Each number is 500 + 40 x the weight over its row's rms, rounded and kept within 0 to 999. Layers, rows and columns count from 0. Numbers have three digits each. The size before them is the row's rms in percent of the matrix's.

# up: layer 5 MLP up, 704x256, rms 0.0457, rows 30-36, columns 128-255
# down: layer 5 MLP down (transposed), 704x256, rms 0.0444, rows 30-36, columns 128-255
# gate: layer 5 MLP gate, 704x256, rms 0.0476, rows 31-37, columns 128-255
up30 105:549472510446408531510468531500477481498496435514551491509460494533538528515507523451529493488485440574484519499468481499591496490496432522564484474493530533494548476466562476468431506530471539553564467507491527487548468489494495473498376494531444522542451526464570557480558461504498566430474484530476444543450473491436442510518559492538478478485544448498446482424486390497495502544487
down30 104:499464548520521478493473479499477536511436470462522433446475495510464517453487446504495470549519547529541504547449478500532487525454502493503438484501548499414482448465524444492538493526446461449465512496479534561520555480468461530539481532539484458433468487493507522533421471516478454500456431463509420492496533490489458523515475518633536431496456499516461433496485535531490523498487
gate31 084:504465482456557464507495498499442528565456518496537444457519527505505484469437545531529496508532486551567476509441478482488518480523507491478501515464532527493485387556465482524493559553408432456413466481425555515496538507515535498556455474512492483519547496483596573560484441518453505515577492453513446447510512527567533557557476449460454506503509485501575547510518488531464515511457
up31 095:521491485451504451544518527475496630533525478526522526513449534485555426489554476473566510470475481505535461508545580492483540487498445472535515541477514546527520524516524483518562526523510498428546487531417513557429490507506458504465491438470510559453421430463522457445517592513572484509531501532454551527466469529501580511529500405544492512473561503491459533472504464511543460521506
down31 088:481521431499472495474547515467463549476510470468499545548451518475498507468452477477536555536515522509579485522549585513543519554477535495525499559513531506564528568507546519453474576447529442539513522543436460488456479491537447493536508503451499528465433453440465467472445586460572533419482494540466522473489485461512484434490443496524469520482432501440452509477543479540504419547517
gate32 114:499561494516608553484436435491474485467578434496482478481498489565482524524508448532527502526487470468507517520500511578451460487490485497522472458556486428527444471480519498534528511525445414541543516510499518544545540439497404485592425473441483509547507519599471515543536536498493431509499502538484513534522496551490548528531511457493412473534514510536556553533519492374499521592469
up32 105:501423452498534562505484484497553502473497615525495537530550545433629429483464542429460494546506507435475527481534483484579528473480547488545549517474519451522472548457526488427510534411560544462487459486506476526493481499539456451530449490472550530543503480536586459479465513499448443453477519460484551460584556486462474444448509506515479576473502458513489432497496431450528454527511
down32 106:452493469503552509494504432465526576441520452476517445487497451499505493535575470479558494477520559515500496492458464457489500466484482493491526516499504461532495420524527504484507492524465526454496521470534460436548477471462547487522476429532494555516519442570499462407533427473505466483540418453505472488395537568464512461517451483476527447506551576416538524456537489544501498487453
gate33 118:545508470517473539481602532493537507429513514572528491545501468453552548443502551494440507468441463558539504482507543474491547463478421444510511417505490477521501454462483474524488506502467514553494488453523472488419499573607486450506439575505546502494521533500570486540462486438545544528485484521484604498560544460551553567594467492467506475492466537427506514500450537451521512448519
up33 112:495522562539536454475539516462507465475538524505510514482572468481464524488501519566501467511576476491523470453431499516509474499496478468518456467534478564562518456588531462465480466500520491538432517503548459438443464535567570472387517436514521514508539517533529514508534520525536515457527470486451545490547509457612425573515570476470460473460566590527455477510492547482506535450528
down33 111:489425518508488460529463530508525533497455435482552506474466461500465458509476486526506535480536488456510506572488466403441442568533451532570526534539525486486571472479519516503496549484486357500449500503520496447502456474519487486475466406526492566489457547452482491520478507510491459522500478485550458590432620468455474478569414582526501473504474556528463542497543484423459548466486
gate34 104:545468459454495568509530472483492496431492479484465462528547484498456494483495577507499493491499521494521537496482491516489475514456480503571537434464496478528498524555475440501529416559520524502537513476413490531481467456556501449456517522444544468446459551494528490488494494457397547467482492503473461399506510439527499518483488493461500548465530441449458481506513531487546495418502
up34 103:531461495463440472539555560510515486498532463497491512479550557472524566552521521470425535584479487554528506517403572477481467491478525531523531495398431474464514502447473543444476487549590507596434495547429530505552544518526516545568524517458500541545453550509548513505493509449567526537537461533523513466541534552470478492487474431469529478500500512548434517445475499456532492468507
down34 105:561508475445517447456502490555453543520540516406487500567566512554492527528483517547532479462503557558574488469532494525541488459471577530519580499447464468468505566544494525529502506504544485456533517574523474482558485459564600525412456558470519468498507470489581542508504530463492500569499424531496493413467531510494495536552488477464489507454506479532480397471535496470495518407560
gate35 103:481455492451573513504518474552541523489514497456522520522558570479525502525474528549522537563459552452552554541518410552476382500463550517470543484524516547543504546537503545465614490634505505563569481529521529521530466477429522449484438517437462472556516463450549525503487459469484538491549358513499473468483548520512465479530498540484483523573516523500447537547495533550503483464567
up35 107:476590435490421609583490473504449500537518536461588482451474554503521509481525409452579514437580452455499537495493486492526521501561494510558513606504567463425557476499482449460468537459515512451533495546419579481461466466499499575543556488522521539555534537534480532513543539523531542549469508520479518527510575504471501543446479509554506529421420574515504490560479481546521454527475
down35 108:464441486552454574525400515511489547483491554549510540413463546490511521526538500501508500467513433489468481536480464426516541516485543553541488536476462459544532414545417500470421521501476579475504558525472468482413435500510507484498605536554473604464526517561504561466481493498512490574485586520437540499519502472552443516515481510549470506489526551468494539443461534520516544534465
gate36 100:464465465497572548560482433515425529530447515482527551595510563472498455520527505520491448515464526518492565537522485484450514449521516543505487439408443554483498568581521449529513556426538400474453459530456528462495497567499508514480474484536585505577526490491504527515567498494482446532471552487535508470485513588552420486527500522443611573559507484529493574514530527462467559444499
up36 100:552548511551504507470559495463531485498526487480434509417507511446434468555514503580539505492458510469482432572557489448541462530565497476436478504544455491498516497475546453438536540513484527606529480487538427486427449480466415533560521525512508518455497439541510454511529529475523543475528479533582584471490514438549523452522529498582449482458539445518418423494489547504475482497506
down36 099:524497454484501476513470516570449521549477486506531487546460501466510517489488520500550552467547516555483492494510438541496474410535490512529485486497569525495529554533446551468456516526527458549501478546474556534538509497503505452500556503524483475511471483530443451484430473519476417484485465501448476480563488516482466561436488434474548466470469492503532568551492486442533504454539
gate37 085:509520485517453489413509430536571556564501553496466505483515496432533460486526517503485486511464517594517482504501498469493548475464512471558490565533502448519502443509522505497479504504501484495434499494481520457465480508490514557533466514535472553482411407489454550500546525564503406412594479532473622518544554534503505468534492501488418535502546479410518503592516586511467465525448